Part of a small language model's weights.
Size: 23 layers, width 160, 2 heads of 64, MLP 640 tanh GELU, vocabulary 1548.
Each number is 200 + 40 x the weight over the matrix's rms, rounded and kept within 0 to 999. Layers, rows and columns count from 0.

# up: layer 10 MLP up, 640x160, rms 0.0592, rows 472-493, columns 0-159
# down: layer 10 MLP down (transposed), 640x160, rms 0.0594, rows 472-492, columns 0-159
up472,200,185,147,197,154,239,238,198,206,166,233,200,230,253,211,189,227,248,214,167,241,223,204,227,121,193,239,241,191,133,168,260,224,229,145,184,165,141,189,241,220,207,162,179,168,124,190,161,225,212,228,262,210,138,197,171,188,183,192,200,234,215,133,246,203,227,194,231,252,130,227,161,213,201,177,107,205,228,177,236,231,213,159,155,237,236,163,165,239,202,209,234,221,240,266,233,214,172,275,208,263,218,247,181,226,138,127,192,216,231,252,166,170,202,204,234,199,180,171,216,212,115,231,248,126,242,165,181,183,169,209,160,205,160,228,256,199,146,211,189,165,196,226,247,208,187,206,175,228,204,220,163,246,183,161,130,165,237,158,196
down472,221,179,239,193,172,241,181,168,179,183,189,234,159,252,185,154,203,216,222,182,139,163,217,194,239,228,132,142,237,240,143,166,192,140,162,263,179,211,170,215,252,264,215,205,160,268,194,194,219,218,196,190,229,198,135,223,225,180,272,154,155,264,206,178,208,130,238,177,247,217,197,273,156,244,209,242,149,256,182,156,216,230,149,169,223,196,185,202,226,149,270,144,227,182,231,223,152,221,227,176,178,232,192,224,77,205,209,230,282,204,246,240,120,223,149,212,211,181,202,174,199,205,188,174,198,237,169,170,218,220,260,174,170,222,214,197,217,133,198,170,149,188,211,217,172,227,176,238,180,244,208,160,170,200,236,241,208,127,237,267
up473,177,200,162,288,227,200,159,205,187,125,162,148,185,208,215,161,119,245,226,207,197,198,155,199,240,213,223,189,152,245,114,250,218,216,156,257,187,209,154,177,187,238,150,219,216,226,146,232,249,245,180,211,156,245,162,266,248,183,234,218,270,144,185,149,253,205,185,248,217,216,134,171,167,229,159,191,205,221,219,179,284,257,180,244,221,135,183,225,265,217,274,169,240,249,192,286,176,158,108,273,221,116,233,201,155,172,221,207,258,172,274,201,142,266,116,155,208,144,182,204,263,243,198,197,131,236,215,187,231,215,213,171,219,260,200,237,222,170,211,192,141,242,231,170,199,185,128,266,88,261,122,208,243,314,251,183,142,230,304,172
down473,175,199,220,287,212,220,253,209,240,155,218,274,206,197,170,272,148,146,179,169,172,192,252,197,233,218,197,241,166,182,192,266,204,165,250,177,252,206,206,124,223,138,190,197,212,276,248,210,216,256,277,119,193,193,234,167,230,155,270,155,228,112,206,194,165,195,181,268,164,180,186,140,184,264,149,266,250,214,183,167,293,107,221,196,196,138,191,222,174,148,219,250,192,205,165,144,258,209,193,175,128,259,273,253,187,225,147,125,253,251,185,212,261,173,184,125,281,86,245,269,305,273,199,206,93,231,275,215,126,157,197,291,287,185,143,189,152,135,178,186,214,231,200,132,171,207,227,239,262,204,161,202,207,168,174,194,146,123,187,255
up474,247,164,226,146,205,184,173,218,339,91,196,241,253,187,174,203,223,162,233,172,196,258,242,200,253,197,256,159,161,218,245,215,244,302,228,220,219,168,274,196,175,167,262,223,234,167,143,193,211,188,283,269,151,131,243,213,181,217,223,192,190,182,161,160,257,175,163,207,124,167,172,158,197,243,244,204,191,164,244,172,313,187,186,204,240,181,97,134,166,121,187,136,200,199,191,188,207,255,160,259,280,214,152,232,270,178,222,139,218,107,239,198,170,224,246,261,190,161,229,188,224,217,197,263,228,118,140,197,208,206,225,197,201,192,140,199,161,189,173,190,212,202,159,276,220,149,200,243,206,216,203,193,210,252,243,223,225,219,169,159
down474,193,191,166,184,181,209,177,184,180,171,203,155,236,178,168,203,191,110,190,253,165,200,212,209,176,262,181,193,164,216,252,122,236,142,217,240,158,188,104,254,188,231,269,164,207,230,321,172,180,217,170,149,275,215,225,194,191,95,172,194,107,145,175,135,190,208,206,272,181,253,145,189,165,190,263,232,145,138,229,134,222,161,144,148,247,190,221,168,232,213,132,247,188,193,202,203,169,243,224,210,112,197,238,200,88,211,209,163,249,181,181,133,188,267,156,212,179,184,196,254,195,186,224,178,196,223,148,160,205,115,229,183,237,260,226,183,230,189,120,173,176,143,216,129,171,209,260,228,250,220,179,228,202,150,161,305,177,204,197,150
up475,189,227,198,333,286,194,142,205,106,229,210,219,136,180,217,261,222,183,153,222,194,263,161,183,286,226,228,225,188,225,217,239,175,208,221,181,173,210,166,204,193,222,172,230,194,157,298,273,197,197,214,169,212,142,217,205,198,188,116,195,198,183,233,198,210,192,200,193,215,204,165,170,217,256,181,194,257,211,148,173,135,255,234,226,186,169,240,186,126,145,168,226,204,159,212,151,146,208,174,219,236,133,155,180,148,189,159,185,184,180,153,195,258,281,254,158,277,92,203,195,204,190,188,199,231,191,229,265,232,250,249,187,199,149,246,287,177,270,216,153,256,131,169,240,259,215,279,242,140,214,161,156,175,156,213,153,232,183,173,229
down475,180,163,121,193,163,227,241,198,263,212,161,242,169,184,203,153,159,242,179,182,154,138,159,178,129,199,204,175,232,256,140,113,224,260,256,227,254,180,176,176,224,144,264,183,200,226,193,164,239,244,206,201,239,236,233,92,213,225,245,202,124,231,180,192,149,219,217,202,255,188,200,183,174,164,178,177,160,186,172,183,146,224,264,219,213,282,136,188,308,221,223,180,181,178,177,255,245,113,199,173,206,152,157,209,210,240,195,127,235,148,189,178,126,191,167,234,139,230,233,190,178,246,142,176,163,204,183,226,172,186,208,237,175,232,99,103,236,209,239,197,186,190,218,171,135,116,184,166,148,137,183,253,156,172,202,186,149,219,142,218
up476,178,234,151,229,178,182,197,229,244,191,246,231,221,210,204,251,314,170,156,162,206,191,187,249,189,185,187,136,248,195,128,183,191,144,221,219,192,210,182,137,213,154,175,202,172,187,241,254,198,252,257,266,240,231,239,227,246,189,203,239,198,219,269,201,166,234,167,196,218,223,163,232,192,194,202,218,123,217,192,215,183,189,199,233,225,172,244,187,235,190,169,207,248,237,231,222,232,219,203,259,201,243,238,183,187,228,275,182,131,183,182,219,225,210,197,231,187,214,193,216,172,167,106,241,213,188,246,218,242,223,180,220,196,147,215,178,215,223,239,216,230,193,232,169,154,208,216,239,205,209,198,214,197,235,204,240,236,120,165,156
down476,221,190,151,151,162,220,200,224,189,225,192,198,205,237,202,192,192,179,178,151,222,180,250,194,188,179,142,163,167,150,220,165,214,169,172,171,255,181,208,182,229,201,116,255,182,150,214,153,220,147,170,157,187,134,192,240,162,142,218,172,272,184,170,220,204,219,143,248,204,215,205,218,182,161,235,218,271,194,173,184,138,196,171,231,208,232,266,163,195,147,192,195,238,176,188,190,152,140,226,176,225,171,161,232,221,194,157,189,182,163,204,193,226,205,187,177,251,142,163,191,182,190,252,229,193,208,120,175,202,193,181,190,231,242,169,139,200,159,167,165,170,265,214,190,150,240,208,168,220,175,192,186,200,219,194,179,223,254,167,165
up477,145,197,198,200,281,215,168,264,124,279,153,208,176,232,205,170,180,114,178,221,104,209,204,262,196,182,209,278,193,142,195,222,162,168,211,271,198,220,204,182,195,225,216,221,200,229,185,240,300,219,203,198,313,147,222,223,125,117,186,231,211,216,220,239,284,233,257,189,185,179,179,206,227,191,183,168,216,207,201,226,248,144,180,244,207,211,204,193,202,184,167,206,237,170,235,187,249,248,212,167,192,197,134,189,156,206,229,201,199,195,178,240,192,292,231,193,165,196,142,264,308,169,148,136,245,238,166,265,192,208,154,182,212,212,242,246,194,215,160,102,160,208,180,199,257,233,222,128,137,210,163,254,226,177,251,142,186,206,240,186
down477,76,162,228,206,253,118,234,157,159,211,280,280,230,229,157,224,204,188,212,202,298,267,156,214,257,139,185,183,288,181,271,152,217,198,234,248,238,247,270,200,190,275,272,260,215,160,126,157,212,210,173,215,219,191,175,165,189,129,206,190,244,210,199,251,161,189,214,212,187,252,149,208,176,157,182,209,244,238,266,123,164,221,184,226,249,256,207,267,225,121,250,238,169,155,148,193,233,172,243,210,185,219,168,227,228,269,176,280,149,265,257,224,177,202,185,187,162,236,233,188,227,215,227,205,203,220,215,220,167,129,168,198,197,181,196,200,206,188,274,164,205,212,227,206,218,207,216,234,254,130,213,234,206,189,225,232,258,189,209,227
up478,238,120,148,255,227,130,230,254,187,242,236,249,191,140,195,185,110,183,219,210,206,149,118,210,182,154,189,203,240,184,216,127,183,177,185,178,224,217,173,242,190,179,205,171,215,237,263,193,213,247,122,171,206,259,136,137,319,165,128,229,221,215,186,222,187,129,130,260,266,195,167,169,165,186,111,191,158,252,203,228,285,185,132,235,163,217,206,185,198,220,175,252,118,202,196,265,274,139,233,183,136,164,145,180,199,202,235,222,289,204,161,199,271,234,217,184,255,150,208,162,160,190,213,176,169,142,191,212,238,158,198,248,224,172,237,243,159,221,149,235,218,161,179,164,200,200,125,214,281,217,162,180,211,200,167,93,202,212,237,238
down478,256,189,195,208,211,199,145,219,231,147,257,193,295,214,250,155,74,180,163,146,191,226,251,135,236,276,127,222,267,270,242,226,277,201,228,185,174,238,203,223,188,185,140,242,186,171,203,196,261,230,246,226,187,209,223,163,198,162,234,196,202,255,234,92,190,224,243,163,162,230,273,213,88,151,155,209,271,162,155,193,258,174,247,170,279,212,221,220,242,228,177,219,252,205,251,183,171,178,174,229,233,181,191,179,243,222,278,181,209,207,203,182,168,201,168,197,280,214,206,176,223,182,260,213,168,156,107,222,219,204,262,210,223,207,148,168,217,222,151,214,223,254,194,218,183,138,235,156,134,208,118,216,131,161,164,263,171,178,210,148
up479,239,160,215,194,225,214,266,143,156,183,199,184,214,163,192,235,221,186,211,167,215,289,135,249,110,293,187,170,227,241,241,177,166,170,211,176,206,145,189,189,231,215,217,235,204,152,202,235,239,220,172,235,245,134,165,224,219,195,233,240,185,196,211,228,192,194,249,204,234,191,235,172,212,125,237,157,193,171,197,215,236,82,210,200,203,174,257,175,219,204,215,199,193,225,194,214,282,156,206,259,171,155,215,239,201,174,229,226,287,236,150,220,314,197,184,146,159,228,227,157,229,277,211,138,210,199,176,257,159,211,298,93,274,160,186,200,288,176,219,229,209,197,165,235,236,159,192,182,228,153,224,166,202,302,192,265,200,189,179,236
down479,174,221,139,191,231,209,204,237,202,197,170,232,207,192,231,227,217,262,203,200,206,212,125,203,283,169,255,146,139,215,213,165,194,232,266,223,209,172,182,273,105,211,185,147,152,246,218,155,162,211,145,161,189,259,175,222,200,252,184,240,244,228,280,243,268,215,154,179,123,200,274,215,199,172,213,234,138,242,198,186,265,230,210,233,150,211,176,225,212,176,215,192,211,132,162,244,163,146,209,153,224,281,237,122,244,293,141,190,171,209,215,238,140,151,198,208,198,189,234,252,233,195,216,224,193,201,241,218,231,234,224,234,254,189,205,171,178,167,206,217,150,195,180,161,202,190,180,189,195,145,225,188,188,107,193,134,239,174,238,201
up480,202,151,212,268,249,179,269,209,191,223,159,177,187,182,207,215,132,135,196,187,102,196,230,218,169,184,229,236,241,157,282,213,250,299,173,162,186,166,161,305,229,214,193,209,176,196,227,192,145,204,251,213,215,236,134,224,208,176,160,207,268,184,253,233,172,113,215,218,203,178,179,191,188,213,152,263,260,211,237,150,223,156,283,225,230,187,161,206,171,167,198,223,164,156,251,243,275,183,187,250,214,222,197,251,209,181,159,194,141,168,235,237,236,154,228,233,275,231,302,234,165,187,240,231,252,180,206,207,240,218,198,217,162,215,197,257,262,157,293,179,214,167,226,195,291,268,207,192,243,203,205,252,223,235,251,132,227,270,225,108
down480,124,196,201,217,235,235,234,110,196,213,154,212,202,178,177,153,271,278,184,239,222,187,166,226,204,225,278,207,209,124,179,235,227,186,237,244,149,214,211,168,177,190,236,174,254,157,203,209,110,154,210,185,228,228,237,233,220,270,166,221,217,195,244,181,146,217,197,244,204,238,178,214,309,245,202,283,151,189,143,222,216,217,209,192,192,131,203,250,187,234,223,213,216,204,155,214,130,153,225,227,220,172,174,190,229,242,223,169,131,195,191,273,211,278,141,204,129,111,251,202,154,255,188,229,176,171,203,213,246,190,160,166,232,207,265,266,195,187,278,320,217,224,132,181,192,230,198,252,179,170,287,182,210,208,149,229,149,191,239,238
up481,268,272,178,225,253,247,231,242,253,216,152,176,128,165,123,150,200,168,168,194,214,200,286,147,206,235,250,255,184,148,197,201,275,249,203,191,197,295,175,227,218,179,193,101,162,283,247,206,234,184,239,120,233,192,187,181,248,181,218,287,238,195,246,296,227,235,139,194,258,163,195,201,177,208,191,246,213,202,213,264,228,259,163,184,212,141,221,239,212,166,185,164,226,166,128,239,222,197,149,184,196,185,243,173,150,218,264,245,291,225,177,256,210,221,238,274,239,182,183,195,232,188,184,263,224,145,158,169,218,176,105,248,214,215,242,250,204,215,212,149,205,240,58,221,208,224,259,227,170,184,160,185,169,157,178,170,191,148,164,174
down481,143,155,284,203,246,211,182,229,232,173,191,266,209,222,201,213,215,185,189,221,199,221,149,133,220,254,195,248,210,218,238,212,223,170,206,283,189,227,178,294,184,162,175,215,186,237,212,154,168,211,207,205,133,217,172,230,120,181,168,159,245,227,137,161,215,212,194,232,188,190,190,203,178,193,224,212,153,190,198,244,266,221,117,182,196,225,132,249,146,205,196,310,201,163,253,167,160,150,160,92,184,205,216,162,276,203,195,234,224,267,221,189,150,219,153,151,81,232,212,275,220,155,260,162,136,301,94,212,222,201,186,155,228,138,260,231,206,217,211,103,195,202,118,195,194,149,228,216,211,210,200,173,214,261,250,243,214,208,237,242
up482,208,224,240,282,268,126,237,221,273,208,293,197,211,163,246,147,232,241,208,180,153,192,173,206,184,272,176,251,215,153,196,241,243,195,240,212,149,165,211,182,223,218,254,254,227,207,197,224,248,199,237,204,148,247,247,186,206,160,247,253,205,191,223,207,239,178,206,237,183,204,199,226,267,141,229,237,229,213,198,250,220,207,170,191,116,172,167,254,183,175,201,163,217,220,214,186,152,187,171,177,216,221,198,204,191,221,201,147,181,227,172,288,235,180,211,228,228,182,173,222,222,232,166,205,182,226,147,213,202,220,252,168,174,155,110,169,229,189,199,183,198,283,179,183,187,133,210,183,193,217,196,178,232,213,192,217,200,207,167,201
down482,233,193,136,183,140,250,195,181,171,181,177,184,185,157,164,206,217,209,182,189,138,215,200,202,159,230,240,175,191,166,216,106,234,183,207,179,173,202,220,207,249,227,205,198,194,163,244,260,272,279,274,147,214,200,169,199,214,243,245,168,228,181,144,243,190,223,195,279,177,241,141,182,208,125,213,208,198,168,204,261,212,187,207,152,213,252,173,220,208,139,170,162,254,147,217,190,250,189,199,271,167,198,192,213,135,210,254,230,163,278,226,263,231,192,169,192,186,187,185,148,260,176,219,169,205,158,197,196,225,194,166,171,230,208,208,184,170,196,222,190,145,217,177,208,210,185,176,154,141,229,142,229,211,168,234,216,216,205,206,184
up483,119,201,155,213,211,150,177,272,268,284,253,135,217,157,147,236,162,183,128,252,179,273,138,145,175,200,215,213,122,237,241,140,243,252,158,176,173,175,206,197,217,164,166,199,262,192,120,222,179,232,171,235,199,242,195,259,240,202,188,200,248,187,184,294,143,144,241,226,213,278,143,132,199,190,243,195,280,243,234,181,249,100,242,130,175,159,262,210,271,202,206,67,210,204,150,213,266,281,213,162,173,248,230,173,203,232,201,232,201,168,146,253,228,215,175,255,205,252,230,140,204,194,170,141,259,201,219,212,224,159,155,197,274,117,251,197,234,177,160,209,218,249,171,200,153,164,201,274,235,89,212,280,186,172,168,178,100,209,157,233
down483,167,250,156,161,147,208,130,193,200,204,253,307,258,196,174,210,185,157,169,232,202,213,219,130,193,213,184,171,207,299,89,231,205,217,237,224,211,177,223,178,222,203,158,234,191,228,187,204,224,257,237,236,172,310,215,151,137,231,210,153,232,209,151,215,198,190,120,229,155,271,165,261,282,172,191,147,219,269,150,204,321,105,257,161,190,243,214,221,172,258,231,213,191,145,142,168,181,310,12,156,148,306,214,219,167,158,203,225,288,89,179,168,197,211,236,141,155,163,153,196,205,256,119,140,182,253,122,216,201,267,190,206,266,189,194,234,188,228,228,158,81,196,153,238,191,184,218,178,259,214,260,168,145,135,180,281,280,231,269,265
up484,202,213,212,203,229,162,272,302,195,185,215,150,149,199,253,182,197,270,161,233,193,201,153,165,247,130,214,191,137,212,166,180,248,172,231,195,215,219,107,206,279,173,177,182,206,181,237,214,251,229,178,126,251,192,212,125,112,210,218,153,210,165,250,204,214,262,157,204,157,154,231,136,171,165,178,204,138,209,135,247,217,110,238,195,180,233,229,219,244,153,234,264,151,191,212,222,99,261,189,210,153,266,130,179,110,193,215,238,266,318,187,166,174,209,195,180,202,153,170,225,208,138,166,214,192,214,198,189,159,136,163,164,184,237,185,224,190,199,179,154,126,240,183,198,130,233,215,233,178,185,150,200,175,259,158,173,141,248,245,225
down484,163,118,226,222,183,265,184,127,162,215,224,120,161,204,171,194,189,200,269,165,154,192,223,193,290,229,126,165,235,157,270,207,127,205,207,137,231,132,221,185,167,185,205,135,193,134,248,230,240,193,128,191,158,133,144,186,206,216,213,232,203,215,225,239,217,244,228,158,199,197,229,205,230,181,161,192,231,142,207,197,124,254,254,169,205,235,268,173,124,174,161,186,205,234,144,205,274,173,216,149,220,185,234,170,168,216,149,229,134,237,197,199,232,174,197,222,172,245,169,191,254,258,150,216,222,293,182,163,227,223,169,241,205,203,142,168,146,150,186,182,240,248,205,175,187,147,241,190,189,205,209,227,251,204,270,248,181,241,163,231
up485,174,189,203,196,178,153,141,164,156,181,169,190,221,188,225,153,170,116,189,153,159,244,214,194,259,159,222,143,170,186,219,209,239,196,216,179,210,149,179,241,170,229,252,201,207,241,225,229,191,202,199,233,186,228,225,208,242,132,196,232,214,201,213,157,224,196,151,255,149,207,160,157,155,140,200,153,167,200,238,174,126,215,241,209,184,174,185,184,256,187,227,189,142,194,239,237,149,147,238,211,207,246,155,203,140,258,190,253,189,270,174,195,169,231,175,171,193,130,178,104,205,179,175,221,182,127,167,185,200,174,182,174,122,208,182,190,213,241,229,194,280,200,269,223,224,264,185,167,136,218,187,186,190,195,202,122,137,132,242,236
down485,151,202,202,123,155,256,179,204,151,140,214,184,165,198,196,249,223,216,207,243,189,201,278,288,204,227,184,190,155,195,230,145,163,162,145,183,194,260,261,198,187,168,156,213,177,219,212,174,184,200,170,171,169,199,182,166,190,272,261,219,143,212,214,259,135,235,193,119,248,148,228,238,213,254,116,237,178,214,200,196,189,198,152,192,214,238,184,198,163,275,99,184,229,230,247,131,212,193,180,216,247,191,205,203,201,162,179,158,169,178,202,221,162,196,248,187,180,201,230,186,256,196,234,195,173,219,234,168,162,223,169,173,278,216,239,176,188,204,237,171,204,177,248,223,205,239,224,191,245,198,204,185,190,231,212,260,187,200,155,171
up486,187,183,167,195,171,225,214,191,253,165,130,182,168,176,187,207,160,189,235,275,200,176,217,180,238,197,218,97,203,135,223,217,238,274,203,195,290,282,227,197,223,233,209,221,161,206,163,172,243,220,185,195,258,222,200,251,187,132,188,181,146,238,178,202,153,258,207,192,222,233,92,175,228,200,230,95,63,178,238,247,257,197,200,251,243,205,239,199,107,253,195,194,191,185,217,206,228,255,247,230,195,217,197,249,206,191,266,214,246,193,185,224,289,264,197,175,194,172,173,165,188,151,133,251,218,207,326,156,195,181,191,208,148,203,149,201,290,189,204,238,292,266,129,190,232,105,156,240,169,208,245,192,231,189,158,125,153,244,201,221
down486,226,248,265,207,280,150,203,168,263,184,180,164,213,191,226,158,193,153,209,215,197,245,223,153,117,262,150,231,147,286,218,128,154,181,105,267,186,174,161,212,219,248,196,167,192,144,152,226,301,255,202,194,160,228,207,194,198,184,112,201,197,180,173,207,263,153,117,170,186,153,251,220,171,226,244,144,230,127,258,176,244,208,229,191,180,178,223,177,262,216,220,186,221,199,168,190,195,210,229,163,159,192,215,181,213,193,198,241,162,134,197,183,146,83,193,254,286,183,175,228,211,265,229,224,180,150,241,224,226,198,144,144,211,164,167,284,208,250,179,224,239,216,148,273,273,220,186,206,187,157,254,190,235,235,235,128,278,186,323,201
up487,211,95,248,239,141,207,125,172,119,220,238,217,175,125,205,172,129,210,184,198,217,194,243,137,180,193,207,252,164,214,196,263,152,236,188,173,297,227,130,229,151,227,277,188,224,132,247,215,225,161,248,173,245,168,197,129,208,226,123,183,221,136,152,257,263,218,170,212,214,157,164,230,205,216,263,191,182,256,133,225,195,185,268,240,212,180,214,277,203,155,293,229,237,157,248,217,249,94,261,218,194,193,180,203,205,170,198,182,192,230,140,198,189,279,260,225,170,144,218,108,129,218,214,222,218,174,255,197,195,132,161,186,244,160,183,190,174,145,144,184,231,144,152,232,251,200,150,224,164,191,277,121,214,232,183,166,229,146,210,182
down487,178,251,175,159,196,227,167,185,211,161,158,169,148,165,217,169,185,141,219,200,230,218,249,266,256,202,277,189,199,192,237,150,157,175,218,170,131,167,241,262,109,237,159,223,124,247,108,188,245,176,185,152,153,230,170,203,209,196,280,224,191,196,109,203,215,257,227,237,157,209,250,177,176,231,144,236,135,146,246,209,175,186,163,207,226,302,261,164,218,176,175,203,175,234,224,181,211,228,72,268,218,141,265,217,267,213,141,198,196,173,198,191,129,94,192,83,166,258,191,236,222,199,193,207,257,221,171,235,134,253,194,231,147,243,178,196,229,198,294,192,123,226,237,255,155,206,297,165,190,209,183,285,230,165,180,189,310,176,224,206
up488,117,196,150,249,154,131,279,214,226,167,218,214,252,172,197,215,265,170,215,153,186,273,130,187,213,198,231,194,193,234,178,241,138,209,217,191,194,153,150,257,247,172,226,159,247,126,211,168,253,243,124,91,228,237,158,203,286,204,203,246,121,175,202,214,158,168,273,205,219,219,176,162,199,189,193,135,174,254,229,223,241,153,157,187,188,193,166,218,234,215,251,236,164,211,157,269,182,255,189,191,252,169,281,170,249,164,223,145,191,219,210,245,212,257,187,233,162,226,223,232,173,235,168,201,108,215,132,171,214,191,163,249,221,172,242,185,176,194,215,200,157,176,212,170,182,213,184,212,242,201,207,171,168,215,178,194,183,242,175,196
down488,227,182,225,173,229,267,219,229,157,208,192,205,206,182,210,170,201,200,160,216,284,300,256,219,201,179,201,171,239,247,217,137,175,172,190,171,213,209,273,158,203,127,157,149,257,194,223,218,177,190,232,195,180,171,193,220,123,172,217,220,232,263,146,237,221,304,191,153,147,185,216,232,226,199,223,287,180,204,197,222,186,220,193,243,158,203,163,185,188,205,124,218,234,188,256,197,260,208,185,173,233,153,232,161,192,260,170,229,195,143,185,186,136,108,264,278,256,191,168,213,216,145,329,192,232,179,201,210,168,227,194,219,187,200,180,214,260,191,193,178,215,179,207,189,146,163,244,195,157,198,192,270,169,210,212,279,178,139,212,191
up489,148,159,253,175,168,211,191,213,224,136,142,230,175,208,236,214,166,236,289,189,200,242,90,149,195,236,223,201,208,161,160,210,174,211,163,129,240,142,225,245,160,263,259,165,210,226,167,197,154,143,187,246,173,221,206,171,178,156,210,192,200,197,166,215,246,211,221,217,187,223,149,160,250,254,270,225,117,180,188,222,176,179,280,222,187,159,181,236,180,204,237,214,128,195,145,196,108,263,224,210,195,222,208,126,249,227,226,177,259,238,179,196,193,215,195,203,218,198,139,203,221,234,218,275,240,190,221,173,202,143,212,145,202,154,197,213,192,214,199,214,201,125,224,221,117,182,169,164,152,129,182,171,213,194,181,174,186,240,259,165
down489,224,299,217,207,145,136,207,184,186,192,204,195,275,197,232,172,192,242,160,159,239,246,215,247,197,246,224,272,133,231,200,115,330,193,214,179,215,134,177,217,220,265,126,210,222,187,236,243,209,185,115,115,152,203,248,179,187,242,166,248,201,227,241,146,221,221,198,238,190,158,186,137,196,161,231,230,206,193,243,139,215,272,160,111,152,179,233,223,208,241,164,202,275,228,202,184,179,232,196,155,251,167,201,253,151,223,159,189,127,207,178,165,215,190,209,249,173,240,277,184,130,133,193,156,165,230,199,171,227,218,161,219,187,195,134,227,212,102,223,223,179,159,193,177,285,201,167,185,204,189,154,264,188,183,237,120,158,202,169,153
up490,160,218,158,190,168,121,185,166,211,155,148,200,195,203,155,139,241,188,208,169,132,186,222,161,214,185,186,214,284,208,219,170,169,297,249,171,219,154,111,204,157,174,210,232,323,190,169,230,199,193,243,143,198,161,214,175,231,222,205,223,218,197,220,200,189,222,177,197,149,207,207,157,205,222,154,184,217,239,151,278,247,202,171,233,227,134,181,276,211,152,148,132,234,170,211,224,224,216,176,228,196,160,200,111,152,240,215,152,136,154,145,203,218,193,196,204,157,216,184,201,145,287,179,269,171,174,184,218,178,130,239,195,148,218,164,261,173,271,242,217,216,228,222,303,174,247,214,171,182,199,181,245,244,193,234,131,159,109,133,203
down490,138,178,172,255,227,198,121,152,180,239,171,189,212,191,251,253,143,280,232,225,182,236,193,212,186,192,235,207,236,207,242,139,186,153,208,209,209,107,118,163,279,207,318,274,144,222,212,254,258,224,176,275,143,216,243,206,265,171,249,279,214,199,145,191,159,241,244,183,135,218,177,197,224,182,218,283,110,199,213,224,165,207,147,223,157,93,195,126,191,178,184,212,209,224,121,172,200,159,139,196,250,216,265,248,139,231,189,214,205,252,177,195,182,204,220,196,194,219,171,187,190,248,131,234,289,252,179,199,233,170,251,158,134,207,167,151,190,203,247,284,166,182,177,187,144,225,236,217,183,203,198,164,174,165,203,202,142,218,172,260
up491,192,221,178,243,189,256,240,223,210,249,165,267,261,209,254,188,258,218,172,234,156,242,132,149,227,251,192,247,220,218,214,247,151,99,251,190,213,207,145,207,247,187,204,197,170,191,135,249,187,233,185,187,223,200,188,196,205,155,170,241,143,174,161,203,244,189,248,177,205,214,209,231,217,164,236,192,171,281,268,220,244,141,170,198,261,191,192,163,143,177,237,255,198,118,116,224,251,196,127,244,211,207,163,192,213,157,150,281,264,235,214,220,181,215,248,177,220,185,114,182,117,181,237,164,210,175,189,218,207,124,239,253,204,189,164,270,176,249,228,200,167,210,157,252,167,223,187,237,141,152,244,197,159,202,276,224,209,261,239,203
down491,140,212,248,172,240,184,206,183,171,176,188,196,195,117,177,247,149,129,200,174,144,196,131,200,101,209,218,171,208,255,213,234,136,211,245,258,206,218,137,184,209,213,255,206,195,259,321,182,191,189,224,171,189,149,186,236,163,246,189,174,193,228,271,252,180,270,227,227,190,128,213,128,232,203,199,207,281,201,205,167,168,151,172,166,182,147,301,227,173,161,127,168,139,233,205,235,225,222,227,227,247,228,186,169,245,228,186,200,169,157,233,199,199,225,225,248,240,182,198,179,189,158,236,185,184,148,226,160,143,225,63,238,217,176,131,182,150,180,231,180,245,243,197,236,161,160,213,155,161,262,194,192,185,174,192,151,151,186,168,207
up492,180,203,105,206,236,260,199,196,259,327,249,148,210,204,264,281,219,212,161,267,156,190,188,138,194,166,111,140,145,167,277,221,117,221,182,187,170,184,202,194,215,263,248,221,209,189,254,194,169,214,173,226,156,200,258,234,246,220,204,151,208,234,207,225,272,146,148,255,297,143,89,165,292,172,202,182,152,149,206,208,157,146,147,165,160,126,192,255,211,156,173,171,219,218,194,292,190,153,225,313,186,194,215,229,215,257,180,180,216,208,164,213,258,221,211,201,243,167,190,252,225,169,133,157,211,143,216,218,220,160,184,200,215,231,162,161,204,205,213,232,269,145,154,171,200,191,198,267,192,286,221,192,293,175,185,252,197,238,220,250
down492,211,190,214,205,173,181,142,186,200,125,203,187,223,260,177,167,125,181,255,166,208,157,188,205,223,273,301,279,226,210,185,172,197,167,310,223,217,195,200,278,111,243,173,170,112,194,209,98,227,321,210,198,150,185,239,217,175,210,108,217,198,204,178,192,175,292,213,143,199,291,257,186,177,192,151,264,209,245,112,199,194,230,194,158,213,281,165,151,224,166,307,125,233,207,219,167,158,258,188,264,201,207,196,133,214,125,155,215,136,213,207,153,199,159,198,270,230,242,173,201,197,197,215,194,238,236,204,137,151,301,153,241,213,194,224,217,228,185,232,218,201,146,190,222,231,176,228,154,220,198,212,280,189,177,210,204,154,161,272,220
up493,144,197,212,224,282,278,165,136,267,93,147,239,230,226,191,206,242,195,218,204,178,238,227,210,201,173,178,240,155,154,107,182,204,184,247,155,196,229,144,260,171,240,315,139,233,193,261,236,282,241,141,195,185,213,221,221,136,159,178,246,215,220,135,143,183,232,212,248,240,206,225,253,161,208,237,247,160,214,238,238,200,185,209,179,196,151,184,218,220,191,211,193,242,194,293,169,237,303,263,217,204,169,178,218,210,147,241,220,187,212,215,199,173,201,214,161,148,179,158,162,249,157,278,181,192,216,217,251,219,168,228,181,181,190,205,175,176,189,202,210,251,195,250,177,152,216,249,182,184,176,155,221,171,261,255,154,221,228,172,180